Weights of a small transformer language model.
Size: width 128, 2 heads of 64.
Architecture: LayerNorm before each block, learned positions, biases, untied embeddings.
Training: a variant of Adam for these matrices, 188M tokens, 5726 steps.
Each number is 500 + 25 x the weight over its row's rms, rounded and kept within 0 to 999. Layers, rows and columns count from 0. Numbers have three digits each. The size before them is the row's rms in percent of the matrix's.

# layer 7 MLP up, 384x128, rms 0.126, rows 228-282, columns 0-127
095:474507539536506550492495425532517538509483483540525539417493521535468507477524508491491491521530450512517459536487520509527510501506531501529506481533520533516503501500450520532491486456501507497503485511473470517529470517487479500526521480518563525497484480517477496508487505478490508507478493509518465507478519519486503515516517491505448495503460456468479492507489552480481482511503
103:501523479502505522436478515536531485517514476466493521521533502507502491505483508484511522472492482508512514536506535469541509489482515477493503442508516484509521520473494490562474488509488493507505490500470519528510496587507490530549499494503474537502475434497497516478523522465495490479525493510515475500472477492482482472526507472497528440463517492441521485505488543536528497445497
086:476483544539495515497523466466488484522472520559508515475486509516461517462496532507510485498514480461513510473513511525486467493521523562500516530513505537472476470486511454506505492453513568479489527485493449482531548467490472513510456470541498494517500467522490493446486521490530478468475522488493527484511488524514491537538500495483468495522490511484506488549511513482487491515537
106:466475492525501522501524547503469528513527528512508497503494527496491513471488495495495483489512452518542503522521504473539454476466508501523511442487496506472483455495508488520496473475478521467476536507455490494496541564481489572551522539484508515527516457479503575490495521463527492458525496496485467508527490495501497456477498487483536494480510498473502491488513487524478527501501
094:452472517494496528500539445483506509492516529524501446504496491517514510537511465481472473493512491536527485470458554480534488421477490466547494500494505538524493512472520470529499492536515487491502515529508514501462503501502455507487513514525489518466515513505511484502496501513517486504500434496450475524516497533453543513564499489501486515478495493494514508501472512486468473448504
102:470517519524464525448499443512505516457491498591481520504494512529482508493493521502515468513513490565497481517462523487524461470520502515583492493493523525486509507483497470513515491490477559475531452485466529489512485485510500495501521483491471522518495481490521462471507522483539491502506503527530500482498481516513486460488494478475514516453507532486472471474546519503504494520502
114:460446507489515493495524470520516538477542519508520469477511525507464510528511532494527491484508483511513549484464534483472492503474505482577510468512529485504510498481467505484514513522486490471491503501496455530519514524520529530494534507434515519460510471479506501522503530503506429496556486463522469502453496526496503464488502493488499485486504460496492509505485505481514537434498
083:535537550501487483493492499459508516511473475506521535489527482500508576498457486471507502552485473575520475533479491520512475506538491467495501494464500510523533511528469533509489480507536455490510520494483521488505474484498513481507430529547493503500536486477480476504462472494461502513481481482507495472521504520491506509496475534512476514470507506512469510533500571505473501527493
106:486538493528504532493508483469534492508460498476525540466540478516487505539503477510459468534519536512477475486514479471528459505497482484569518492480504446459526502481501489544544546485474513455499508523532495478499531491459504517497532477459537524469478487516510491492463524538463453483475508494497479524486522486487489497495493505519537501452505532487502479490496475517538510517512
105:526481475505486552511492495465533517490512515548478517525469507485451507469510514497522498531520493496498465485521508498578522498502490481552517506482495481526524508504500473465535487533447521493506510471499492548511515494505520489515515487464504503522498463508460498430498510503476499448557478499528488469480450539517493452500506513496492466437525522489528499496495520519527487505491
103:537531503499468501488515514524500547466508490487509519482441523548490493521531454523492471468490495482457502527453514538506500516474485482524484500477479478497507519451463522501540504466517553523479494512482475526452516508475541492496476487490508530493523518488495502488503483459499573499531512500534452473507511510529536466517498475545515514517514483518525491499518493487452453514499
097:497522493500480529487504527494517506496487533505486514498500464513477547492518499486517481547494519440517502504501534547554481465527505507539577502492478469487508560487467472508516471489474487486502489486470505494474490521509554490502514474486527475499506462498484448510523476482526545476515524482481478487466514516485514467483520522483469452498498524494485522494472556510561468505505
090:467499489510516527502470493510504511531510485457501476501458505508469506485548476502526461476504520512500514497497472474489482475471496513485508488523478516468516467533510533512514505469452527530444476510481514493489508525504500545510537463532470520525537508476513553486505546454479472458529449476503466466507494504478534469491549556524501506489516551516485486510497483529491549502500
084:486523487500481525541512492477481510490447495532501536514504532552496513555496499507484461494435480448454488507455498509511519484517507487474467485461471470465505487510513489513499504498501532525465464493491507520499462525502528484511461527514486505480456476486462487488539492532435538504527481513492468530512504502531533513539481491501467487489540524529525496487513536524477492536495
103:511507503526500510536523499471493467507507507539542454492519525532512497526501487469462499462465504528511496503499500518454501466465528509503490485520481511503472520511556490545521508519490490474443484497484491490460475484463460528483515498488463505466528522536481497486499509499472475512515480490471489527506483543497540461514461457474530480511510517530479535508502526526478569458450
107:456472569506524515512474478545531511535466490494509446497516549488536495486493545498484475509502465506541517491475503510518515452490484486490505503516529532495503476529475469542495492507523500484544500501457511506474470496489481521544477445500491534489490494506500505479478483509501451512481513502493495498475475526524493527489466481506502499496454479465485529586527474494523514473527
106:479547524481534504533528501500499483507507525518487478488490491520524492457494514510485497481480490512500468444466541482516471497484499477518531492494496515539532559491499534540493432488525462468497543492461520505484488506487548525461529517522486518484530491487469490494459524486501479517524478505456480500540496499530551479510464517452494480487464528475509535473474523489494487451492
078:461545540519484515505515444497529486481468507563508457482496477527499518508489475466482509490489457527498448517520535514482463483493540544521508489511495475500502491522465437473503509475511498488490475492464454462483486502480450517480488493503503500489535515521465523488473536531521502546457484535462489491498475505480545527492493507505526528478500530478490548535502519493493517495491
105:511480494471492545503522533492499506435491500542465532438529498541465457498502518483441484546503519513514503488508533491491473514494500514504497517512486519459519507515524520513517521480488449481481520488511510529496508487521537519520541470497531529463532468436476540508485502445509531506536519478538474491503465516485506497484572497470496486492503495496486500493499495523476472508488
086:487503536453514490462480532499526467485479502517497491465490535527460506502446527485507483540508504489481485479453469485499517506460489514527543493468464538502516494509479500488505525525503507466487505489487505500511553526528538536503498509504548507504492460509481555470527449482506521459502532487517473540493498522544514473479524508500475438522523523518502500498487509509438511455506
050:508477552500525496536519471529476460496479505485502490524481472477477500535486482476524471498485484492471535515474457470509527514491521492493482511493507463483435530485480479522484545464482513482482540547505495483477507505471557522505485519505506458504479514500493535486484507496524481482493494544517520468501483487498527484455519501526449489497510529559462559507509497532492563475483
111:451463541513520506478563500506484534485479499499531499486479531532484511507488479510510509477478479503517463479490508495463488456514533481531489500516486508527500536501443460538533483485511475514519476529439502534494532497505443525522488505533505493476522471512503457497446519509462490522490494531498471486459503542485498518513481478488488509488515528516503511533481564480542492462503
112:471474552497526481539533473495558563500506497537477507483495532511469515495493504483514509491501471558504464502501528489505495499532483530500493467509517508446496523494496484481523519529532479478519538523505498482468483501516511483511527477517550520483505488463444468478475472512460519497465520529492481470483508522501528500486551486473534483513456497444499539494510487450505471502523
093:480533506512496485503485506501488501498477526491494495498509553533521494497497507511476535537502481541525471510528536462495482496522535489490473507486442512533564485524454491519485487480579474522495521527476511527505497498509530510510457499514476481565497511504475473466481539516481539513477474499467484456501489540464529503531460490487458509454508485467495538512516516478513484498476
111:508488515500480478514530506526536509497533471531467537465488563532518507534492497506522458491510532466504467530463520491540537481478489456519524489474482475509513472421517488444532494525496488514479518462493495514496573494516490482505463512450483518476472492506497533511508496482496498493520484509526481521482497517487504518565493476495488444483503537491512515505512479510522493467499
110:467459480490509546492509470537470495523493466521503500505483527540486522497462544462513493475550536518487464519480499456510492499477568465484453506506487497515504506420548524485498502515477452468492542506476521481505502484536470532519478500514477526494513518480477493493509540496508506523501496521489496477501496509526505529516456508453504509486506484475502523535481555480488508466476
097:535548506465497492481520504507482489541521466510492512504468521504546545491503483518502499454472472518505466526525500483468457519484434455521487533507475526457517521520490478484520475485519505518462485490476490533475481512479519498509480524546489489491470524550467497499467482483443518538500476536447494477524513535477519503530478488524499531445511499509499509511509522523514508542502
113:518504508509496489533518519545546485519508478474487533488502498510511482538478445499547475542498493501522502545493518492510487513452492484504499488436471464521535502514521500457500482495517514505457526482495492521476490507533553494491490505451479533496484467473460504505495489477472494500556472509478483527522487498452507455502497500504487458474553556499523537529488487502511527455477
086:487517523552497501476517500464474503525445498512490464514535515485544538520503504502494514500484475528476477445488459491494497525510527500475528486494508518437503516505464545536461462487564457511494515505489467502536532482514518513532487440500508493510504458517486462453493471525501471519514459527514520492518509493513486512534462500515507519539497456495500509488536499485487470514470
091:499493518502487499498472461511506491499524511506514459499530498490511503503497478440577471493485529520528513508515570501531555463496501508488472514485463446494510503518502512471489560515509498509472508515478504462449475483509484505493494494507495483485549498493484473513463499488520507530551488488474519456530457506482492488515464491492524498493458561508518527531495528464517538468499
095:500550499496498471481460518474502515478504535515474511476518547546511471483456491497499473489498492511511490467407567503525494503499506488498552507443485472505503507440506489462546454455516497536503523488500467489499497504497505525479494503521512483523473480503478495515480482497528517510500488484535529488479537541522527513507521492464476510509503504497519511500460556536516488479496
105:482467535514519516462529523464493480543482488561479471518508488528449485483518546521490432511532500509529469495496496479518467475490502509569507461492480505498501525479528534520504507516468509491524524523481512494526499504513463528497521504512475511461507535488446497488533554471529493513520472466521475515495460494525502463474505510479489462470468512476479494510479492503492552490502
095:524492517559448527508520473486515509496473515500517499494513485516462537481491470510467487527508469517497519546531453461494500491513549494497496492540505468463495529517491479528494500519473454467467503514496509492520469546473495501486500481489559517434517509508463495480484482508468533460478476502478506489505493485502479514524484506528538471488454522493483525506551485509501550540541
101:460491553520484506501474475484506497504486466534486506499515524499492572473541514488478505516500462554487498501525506464516468518538543520509543526528497486480510527520472482523485517487513554461500523475487504509551488483470480508541515455498483506494501483519461502402526496505516485507478494525486519479456482533519509504492481503482506497490488497452487530521486524480485491471468
091:516520471498474542480518506504482466524494492514482448496485556508519510509543487494492473527477472481475521518521487510480480496450502487507475499498476486470521509513542508512535526492495482493463506511508474530451493551539505517497548481474496533521497489455499460509498526508492486509567512515508431489551489462491504516508494544517527497463530509485473494525480462487509532492556
080:525503522497526481464514508477477539521516479495463469516514531484513513492520476502475511471484511523533503540491512448506524506493495509521510504504492492529503536489498497469492532474547495484478552514475488475493534477502547515541548517490488510485528442510478509495471461444484570466512518511488491523530478524471497491492513512515520562531481445494468523499548527495518528506479
098:482497523505519557498518523477578499518487481513531510493508516507429492433492478501536496511523536503546516526483500531488519495480490498481485530540491442504515503480489489511477558478477510508481487469476499492496499522469488515479480469470526539460498522548464515490511531513468496507532500529480486473461504491486491447499516509518527463495475505439517521505488507515501523496505
084:466501522476531525502510468466505533488454497521493495448531501535445518503511518490457484474475455510497502467486529525475518484529526492524488496502458497528480533475500509457520503478469516457495542481481539519484524449549456518485500519531496529520517426503472517465510486526536502511515512492525483479494498546510541509492508502474496461525529505500512501518469512490483463492484
087:501532507488459508470493483499447538513470500521529504495492485526531559504476524502504500511506470487535485512463473519534501522473495486504501496477481500491528476502495509499522470483528538526443508508493475494492491487519535500490491479540477496481512498497470501477445508515522488532539519486532506524500435514461546474548527461509516461515555456491490502505542462489491524443475
098:488524488515492511488503522473532516479549480481495510492485508475504513504533507514511489490483509499499520581520512468480552524489475496487488540484510459469502524478487511528496502496461477506487494508495511444476528524482508534511484501514536481491497494493526501488477537469504497499531486504441526483503428474482481429531448464546514469479448509478483504501553496511498489532481
112:502498485520504487475544544501507519486493456475489509501477546509502462520513497534498485478458479504470485500511518504461518503436478529562484468518471457498537526481518490473546524509469525507476540543508495501448474503519469515505468478462488513485458496460491489523523494504515542485518486529525482510540465523494514504521517495506526476478537526501527498494501463452492554492492
088:511481488500503481493469552509502521535486483498463551446539479528482472504503478467495486521496507527483491495480455456496495504485445448498458535492475482484471545509530486500518517450527495508506505493517479532475484488487538520497508520476559504514496494537467527522502479476528533478487504451467516502517487519467522482503490456492488504494494540500502532483563500455522476518515
091:511488496518523483471459491527557521504467510527487490515540463481462498478494531516491506523510494458511566458484495492546502502498454516486492506513525464478483457459489467444546520498492521490529487489490473475478501500536514492497513490484523503568519479494501512500490472521523510452483541498517510435474508499543491517504514518484528518531479495467503494550495492482505485521541
108:488457439539499507505532522488495521510511483486507520496496511516463489448522506510487481458486490468488504478492480495497534506485510526470492506515498492444479516490521495484504531495482490496442512508504478501484545488472455518520520517530516510492513507562507539497495504510499497528488531474503502548471459475526506500566522420492509536494506548493486550519524463455472517501509
099:503477472539489488545476508502490503503497518528513512492508483533513477489530494511493481484493478520505512492504457463489499471455485524512506532522515509511494475529572519546527513503512455527477502449464476499446544498495455512512511536482512491510496527527460498479517532464495471497528479499454527500491512519504524482509544508545475493532466443489511525515566496486499541470494
057:508484477476536522483499501449461509510545481523495488499538487490480482494513519549476514487501467492521522484488493469479555535552501540475514529465466502473462565492550484516502512497472502497502515477489471524479495495497530536498482511489537508508519528470510489520500472537449519466479514496453518468487502529511440500501507518501489503537458505494514564509515524470514494527487
098:501515472504524491497508495501470502515457522515515455506499500537506469503458481479532488500507510515511486482495511504500481499453510515475504478449478534491511493501565503525529521476539485508495510469472457446457479522500510556496541484497477473527553509483505559501482523470483538505513494435490492507523475484499515485492471501465525478511530479515485526534519458498528566490507
111:454489495460505542516498489496519528489486493497484532457457528512537513555493517509486476533529476502511512496475551516512530479517524539470501450483493502499509561504463462529525524496524503498455499472476493495450482507451475532506495530507502490510475483495456511479484497481496453531465514515462529481459524490498492476447502551512498479475503504519478524512482539493464499511508
103:499466491470503522469486517513484500451512500450510459494495516506469484494516500509538514481467512498472492552487462507509540493522498494494502460480521445484537522486500520515568459452515512517481553498495438479501564503488555492501504522490519505507465474491475506515467470493466481489492514515528487516455479522503506509513542460523518484485528504495492549510502501506510523531540
100:509489513537512534462508508490526510508489499490495524487499478472464504511486539473495488480495494552536458511466518528531528504472479492493489473506509455478483502558536498521540545498464503477532532487481536533506527502500504515516475465491503535500504483477459500490500515489491487454507503502516457520469486491506487433498544512498510464480475495440482510495489527522515544551564
111:509467503590507530518505462499482481468509485533518472460515502541450498485497539443484474548472520475491471489443485502476536483500529521506524492514495514465493501491545485508492515499529517444489522497496480502514492490503509517483524473475501511464508496482488508490488544508479518508508481513528507507436481482540497477463532494480487509507530536484525540506485455494495534494538
097:509508477523523460506503483513513513544542471464491483524515505536526515514518460480465519473467477471540503515517529490537528470499515489473482496520497481472510495453501496488472504499500524496506505471511519465488489562521507534508497516455484461475467511510485521510511492486513479477549467535455498520533465512525499498552504464485515419463482527494505504500517523467556507475512
098:535486446512500539477549525487502502465481519526532542445527527511513512481463526486504480546478483476533491534489497540503493502458499545516522483509432480513507499484520476515496533498498461463481477481448496517502498558534492525512517473456512513472476498502508451502514494519469496482554499492489480491497483470495513486514499489450504481486534507515523497511500534520497539470510
103:487524540504509497508510472524477502485480515521508521452519484540476471482475454470536503496479502514533501482498566518492486478469507496533486435506482511469512505423522474476529510478508450537503490491487524484479523493495485517485498516480497491493558509478442494520495489472488510525529491512448488502518445526446524512524502492509536505528528521506530494520487516515522543478516
102:514481489532479539464481492486535501515521439490514499515486524464475521466519516503524439480514532517510480576502506518523499488539504521516520510512507485496469491486455480526492551432481519491501510511485495518514503505516489535533508492486551504513480481527501503540531547471513542473499526494522471512514472456516497461522527499494501435459461515501504494487490488512498476520524
# layer 7 MLP down (transposed), 384x128, rms 0.123, rows 228-281, columns 0-127
091:494492479471461521485501462487496449503499551475471468552519501467504538520537495485506555494468505479485486479504483484470470484493547546486503509553471501533541498544480481444491486550505498464515478484535537497513504483521515525491483486497518459515524523506502519432480507516520488510505531514472523486517476502506501509491457533503479511507533538503525511504446511503511477524503
101:511499540503515491521466508451451510521494505519501467489533486525511486503503464495541480497509433478487485490499525499487508499502481489488467467531508522510502497529511535472523469472507488496523514525496471475530507430459513494537511532479556508467479521480481538517495521485531551515464535430498501497531498489459468488495498506511527533520513471501482537530519510491488485544461
084:487487499461519463517544504491528531484488487495484500500479521519499480498483501478486523511490517529480525514483464488500569480529488495477502504510501470499459477461520545479456508542522507500456478525471480490443529506523483517467563510434543518473532529481526524515495493514463487475520493522515528502491499495508488475515553496501525438488539524528521459483519478478496497490502
099:493558464545486530524506451509518471489474491489504486481486465485502537543499528503509520425519472492490492489483521511492516522493478484499467504530502490491520476511489519503504524527534470531493526478511457509518558480518480476495551500508481532487460491484452462482554492496513496529493493536486548519477449467513483510480509501517504507462477479514473563520524505479502475482504
094:545514500539493454514466536471472484495488509496490493522512541466481511492507534471462516467515450493503496524486491493499512505468470505508534454524458537496440505492513501528504491485504500488501491517531487539481510544499530513467499503494493482522531514476480566466476424534511528517525537500477502472491475498520438522487524505513540480503528504485490540530507482511513526480481
102:509517465481500529490499499472514458524530488496529479499525495474503503458502521499482497584465477521477504473542444491480519511497475513497500527483490492521542511542501495533483507542493511507466505499519469484465505478534500525488471536518484430497468494530468511500505495504514503546491535505468546516474451504516537507461521463494488514520506449504559485506483475522503493500530
130:479499501489495497522474482552511480520510508515515468503465464513524532529505498507522451537518530499537518489440530482523481499508521476516523486504434495464487491514550475505506461449460483498486515493507484463487476532471475522521467541490528522533499500516503533470504518497535519500505460482497549511506481524456525468516508507517476535491506508519482538493518484518445461521459
088:520472488500446510529496491541476490485514524527495495509490477472492469532517448469502546522489503515515466517530540525515459512483544518570484510506486450479476472502465446526525458467495509480516489502517511515512485485510497523460532491483510475526456497506507536475468512515520485509550490519461518495522502456479498525507457507517500523492505490546511556480516469494530491511488
095:463493537458542474503559529508487482513517498515477486433510519457496488525501522478493510511466491502562470499468540471444515537499504482467485495466478497548519519474511462471448457502527517490498491478485477486470497493519463500505498524522505516519511506527520495486531497471536532517510520536490502497529465510493534514499489511498510568483489488478513467538510496493518518475464
105:469512531548501510493530538524486492498482479480482509528520504511522491489548484496437461490489510535543526522483465505497495490476475486509463464494478518483530532492489491557468521517509490459472491524495514520489469448501495479487522496483460483503531520504447520519501528472522481500529500550458523496527484503503524458463519528516495562487487521493513528468481506455487511489546
100:473531493487489471533494495514489501487450479489477523499526475475489540502463486522487525517506498541491471486549474510563489461511503528480507503501485489508468500488488543442526504456544464508457493502512487488511477508508500525517494480527519499521470484509536495490531493527509472531484504537478501555489504485523454517500514492504495523484509529457472426487468514566537515485513
100:520463522516561494509450503507503501492477479456497532508490498505532487527470523528497485478545471521512497477499431498517519490479482470495520506530497539496492461477515503470482511539514499485469523515497507491480524494498468543500475490506512486486481509503523531496532517518483430500511513451521541506505482503559537476527529510507484528520510471470470531489562512521444474479489
093:497491504536486514502490507493522513492511463529486482519532522451519485502461517489435565471484494511481509503503504569486503511508500545465508472488471495476453515510499522474466527480463518498536491456521518512494505531498465496473519514494554527466490506521484477502521486509514483497462538501498485543472552430547502507484475492503531515471534493485524491505502475500519472536498
074:563527495478485491482521522501503482511514497485478472454465496471504494502518511484498471523551508515504501520508468514506467528504474504503506495480463507507480530503491523502516490479542486490517510494494504465523532514542512504507523465498496535519578516516551507473404467489515501493487538475530516483440476466462477512493536487512524475476538505500505479480475471532525499536491
111:474458539469481507466494529474533540494502485426471549537505483469490486486491485507504476520479543508480527484525472485505463513524509489517519496513508528508470514487445503502486479498470528490478488531546504541529502539492510521517518492506515506496487469502491471486456526512527520475532508484486534478470494519490517494474496497516473494466507456498516533503584500474539466545501
101:497532507464479492524533496475492517467537461497493526493515456495497512498526456497521503479481518475508516541540520513489499487501523483496523478510505432537516459460499534483530554507470527512469523492490510516497528492470466499474492547509556495508563532520517473501457516479480515515510496506498499488479502486494550473484539477442480465490491511540511510444494523522517491489484
107:522447468504493514531445513505510459481489487482526521489535533487446491492484495469484488497532504509465514563488484504502536514526485506509532512518508513500464472511532481455532524483520517481511452492564490491504530539496477491495500459497478510512513494505477508481504504531504488477488442512572477481457515485512468509498508484524476530540520484526474552496515473497480543504493
083:533499519468497498484510525470454514515487483479537495504517500548518486516504542540547524508504521480525508495464520493484533513467484464489508493548502505476471503478529524512494491547518482523475542512484491520470495518524514482490546482449520547478480493463540453489497471438477508495536516471481483480500492495537447493521504509503514492506468473506508434480487488534530489530525
101:496516452503496490528499479455488489503501516484469525486467505468542512470482488486482527482515463458503518498468532490504529475517478452495506445496540490513485533497501448498479502520496497499518473485498475514490547527489429514473511535511517445528518543541520455517515504516510452514479490514500506531494508517518506491520454543533524495521494483552509484488531549504512524531521
091:489468479482517476527513505486500546512535483481520575535500472505517515443517528501496524500474522489512505504569498502504538467509473476510476514532486477501527514498505435519476462482497534531521456476531513461544458505459499527484493487499477502518524511538511446508486509514528465496527494496472494484520522478478498511503487442504522500462490460491477525541495497479510488494506
057:488501498522460521498481492503494536511509451519535500490524490514518506465503510515516558499511546524563497501497509526508488494523464500492511473515480521489525498504514494511530493507498482530478451451485512505526500497520463566483524469490499565472516481455474475527465474516486483508526496460463504524491493556505465513516496475499537496502496483432549467455507504497525474500509
122:518508533508457516526469491466494492476486490512542515506500522519526498499472513466478491482489460494505502506498507525516510532501499523506532539491490514442504538503495494466488532525501481493516497472502467480552444495484501492500538505514485489474504512517509519512519522489543473522467548541451564466509503497525516528494532462478517472511484460499475535495502489429431481518474
104:495527500512457511473473574505540484494468503507509527502481480503486490510500496489506478555501568453501552500480489496476506511483522459493485492488490515506507483470521505483498498494498480535493494509478545519480502494491497546497506510477484487558508527509585485477490507454493424533507467496508531491464471486494482513469468545505487495498564529492514482509495505509485500491511
099:551569491464490495445525476527508536518487493529508500530498452443542554543512476509513478504509501499528526477489514545499480506471483539500536514501486506477522512470508474480472458534510500501519456516511497495491500503508491501462510481512517490476498490524515511490517468495517453509505514481533506517512508515509463511513454498492514542514458495512437488472467515518450475503460
113:523475501513474501483467496535461508478455488518490520507492474495495522510557491485481496520541484535471516498527489485494498520517518530522484478502486494495472430470507497490539514476503499516489481529467531495501535498459551465475506487504560488541512471515485474517501480554482491471459502510502500476470491469550500485501531489504487505542498501523496451513568522515517440526495
113:504509520518483449527471499531512476498487490464530486502524490474528481508523485472515507499488502498507530497510500516515483443489469542487563470522491509490481504529483488489529475451508572468571481502469507497502530518493477498498492475529528533460531475538512520515477487467519466544484519512501501495443506470501510496514511540524480492507517492501548475471517451525529480493467
096:492511479494482510528476520460508520470504511520486553472496532497488430549478482488453481565520505487507521510448524461538515463524522506466511481476507470511515514493494502507490510498519505498527521508497511488512535506508503525513542494458546511506514512484551476525491536470545480469533495480497493505499476452492469523472486496494496470560514480536490511448505471501458497491489
112:478474499489484506467492478492513518467502528500481524502519498503505481468526477507467511500512506532524518485493463472509490450532528482503501511515471492501497456457518480507501511524484508491529500495524516480476564514492478483478510485532503507501499478547530492497503512528513475459465505474520480485515506485512457516533529527507503513493450505452509444529574454530525492548586
081:542507512466484471510466481546515467513558506504493525505444485534475479500508494494539506513465514454512453556495553506488483509498467501542486495460475486522532529525496497477538511509489524515521458509521486491466516481461485514465462559491507487522491521492501520547449473473482518514480510505505483473464477526503524489467541503495470485469501520517492521491509530528507489517488
087:474469463481473539551469523511490500517509506483475466515535512490485498501498536512486495511515506515509478541496450457472445536506517502531522463497516537493481514513512453513452496498523495505480505477540498573559565521459514504522476498468508513478502486511489498491536516522488529513479523498501496444506484474511505510535515456520521478477489464487481523480486481536520483509485
096:526512489514540525512540506495510463543464480496506483492471470484503527536542526494459523490530482505496494545556442487461521470470486497495472506541485490485514516579486512512476528510492474493535497532463494503489515533512494496498508461479495499490523508496499491447546523516482495525468522491473475497510460504489439487471502514515533514513491487482447462508547504495483497521497
103:561549508530540486516507495533539501459477487475506517500468520504540511526513496479476515503482503500504519516526514528487545478495481441468490456492500512531505496495457502527517479507465475490435515492520508535524491510467530511509520465501477523496498506527511476481456471475485531515491480495456528504510504557509532550514489456454547493457527479498512487493466492516487491501525
088:524514514499504486467481539541500533507494505530495477498506509494510470522497514488539496502502517495519542476513505495506528498439482498531467522462484541486493428429527489466499476472488514535496474458500483494486495482489520520547484498506487469533472489477526511536512508511522490494532473511508453510469507531501503498515551454447500495567508478518525476501507540487486523526465
103:519505426486489502476551490478528479488522489475523539487495470482478478519467479507530482501549492456552493494498546500493496460463468461545481495516530485503505481483528478460558475508489463545535526506500527495451519491465507542462495500487490491517490506512520513541537519482500525481491528508531487515500493504483501457508523540489465508505488505485506457508524524536514501509525
103:465540501517535500481498458509461488517500515485510511539516480491495510580449510492489519459463488506458498491510501531490470557502537523469472476483532468496478518512481549485495503521473548526468473498519506514525536477507518487527453505496459491450530473506516496506507461545526517513474512498488526540495464474520514495502492490509505482541482472507485502513549484476489465490502
084:456497468503494478520482502479550509504477473494533515455494434482520534484511488447540472534529476500471492526508502522494485497502487527492494537526510488448504472536467486472529476539479477500507516495547475501492498584529474525476504465477490500504474525503526500468537527489529503477490513522488499522504514496531518490520490483517492516488466497530477526556500489507471473447493
098:542500491492508483514476498509480464511464492517446442507500533530552540549488540502488487518467487505468506469516517524476514548511481499490492496467493508487488502519501536493456486485482523517455515492513490539517496565473501514531510518487442496521482489495527515486508486469514498572470465471490502515540528527464460530518485494473475488503476530515460517504490473483521493515520
088:511519518471485482484484548484502473497497458524530514544454521534552493534536481469512522529489502486465507523484499473537463525499483488477472506530486495487574526480490457476481485471532542537521479514498443471532426510484528529488508508478497516504482513498508528501456479509494503501487484507450476496520479464461489514534496498486500541508510532506503507499502534480515520501511
094:504472520496499495518503530504515474528536476504534519541504516473486491529565537484454472484481526512495527496494482480517513508503470504450547487503509492484468504489525500499486519538439501507480508502490520534491489463489499468536493542520514524480465496525546460522502483500458477456472486526463514458538477434477497555512505486489510511498487513493517445492499540515481514518523
091:532548533477493477528461488485486488530465490516472485506489496546505491488491478487506516485462501489473461460477494494534507491485508516543538478508528539503482511554509528513464518512491529494478510477506445510539482498504485482514490473529455539508528519540459490474492492521482514536482529523484462503499541488504494539486514545468512477514514505477504404514478483504500474477500
110:464484520486515550494495527486501493475506549478537521473501502496446511511465524486447524486500506494497473496503476503486471531558502528510464495473518542500470539502456476503513480456531497489508521503526476514513472481497458492490452526526508480465527488526503508518469458505515490513473534521497470556503506481535516491538517481499483519515556497483506505495451522569478497505501
081:461475504489464535509527482469495503478497492514516458542475533448486545493515525501536488500521505480464486534499516506498508524522523531477516470563509499497522509498470516517491510550507487483505495504511459475517498533534472514534496466508478493498513502499536461485507524521492458527475488488495501472448485481518496540529530535531463460482466453509513513496470503575464491512483
083:506516463491477508509530493515491501474527481480502487516492538490496538481529438492499519477506502549487426483535504502427498529510534516508482509514472489531516548498505523518460466502536459481469509478484463496531505538489496533520522485490516498482499492529511521493512536509472489513498503527465516535484488475469499479474508505531495456452496551553496518458519495511512513462473
099:491558525498488525496508478558523459511489505510476461501483473498506524535510533523495499506489535539506509560481509506518460489512492547504472508524514476519542469542533496498538485541494499490510512486490498518477498522472545505479433462473501502515496461484485459445486504485496469485540467488525482528552522476506484481485461519496522470474514488506520464488474502522525510472514
094:481511471442518529466536485490520529480567483490446526482508474495492508482452514499500549496521525509523498500458515519513462493482504529463534484531480535483499520459502499508465509520497503490484554526520527522525458503503520515476516506456516493524498462472567493445466512495524509512521517522536491516494462512506474495494459513488511491498515511513516515510481459457504527471490
053:449495504502517502516504487519543493473472481489499488501510527518536538505475483452518494516490515531491490500513527534518480484480502492504477477557527459485512460491485486505520488472525456492493483498508469466531525526534457447519532458517485468503494455532491524444486539470557485527545475510526486494465514471482579510487508499509498483480511510540470504493504509506513500507526
096:483473477470519476506508550504502454498504485463491534524499526479517535544486495511472511511476503469519502453521457520453522534514478504501500529506483504538505566551519520474464524477463496507462463525493515476536486449492488520557468504532488513497442497522527513500507477514498502522472474547538523507492498500479447503501515503474477512486505517498513520530496522517465494472489
115:469532502527508471513540485511507474491474468528483450520524504499464487464476519503543495470473525477501496498520495490465501498498502470503506516505531481524521467533485530485516470472475456518530506474503539514516548500530481479496477484534522491433506514486486480526530495490479537452493468463542490514537523523518510557539525498503483497566500490493498496474488503492564498501465
097:457492448528500495500506470494518491488512468499484496474531476464527543470499481488472461521517515502526486510488484473521483517535456524486513520518505545548453473489522466491467499496485480517492475517492525503495470492507472543517475468517504529512513541539524520454528539542530538494517477505509537440539500491516481506513468523481494523479489547510522514499532479504471463514451
094:482496502523492472503499511469524479482501481507515489528485531557528507508488510523502528469479489503496523513507471443510571513510489512537506545500462540515512519517489525522519472487547490498482515509481524515472485523476440507504493479553500497431530472517521503471506523495482481480491510501491558444513513485525493523461458527522477494468475460500520515466508465473495491463514
111:535525505525505494482495489511520483473441497478508521503487487536547545502467481517522518482508499548491524507543494484511460493500506510513454498519521490465505492478481478512545480538495509481489522477487499528518462484482548477469505484496464539499479471508505491525526437506541463500442454540454499523544548521495507520500454516483536517522489522500471535481497477491511492507488
089:486544520450506501510502433510475500468500491520501506495532530516497439470482466509527464543514497497468454433497477536480456499512507495491541488476508484490517513536478502451480550468504473542515520520496477492520479506515504504529492501480492495508485513459509524501486504485471510529461494490537504477468516493499474500504528517499553542530562513508512509520463504531515483528493
085:485517541498523510517491491488484497530535497471468473486492485513498483527518522481474499477496519502513500461490490490458528507540461476495501508491516513528494490470479502522498454496547496469483482507520466509499486447477506464470491520527474508521516459483531481476457483545515524503464561533517552518520531557503513534509493514531517523549509499507476425475488480480497450515489
105:487491507484457526500524457476528493497513495495480451531477506476453557476563560521491506522529502505489511515532470464504502537517516544494523488529537495478520474528463489509508488487525535500484488525531470497515516534485521495498455434497537492509488483506517500469478509525489508491465488515486491453504521463525476501509514471538449487457460501493494485536516480501519483529497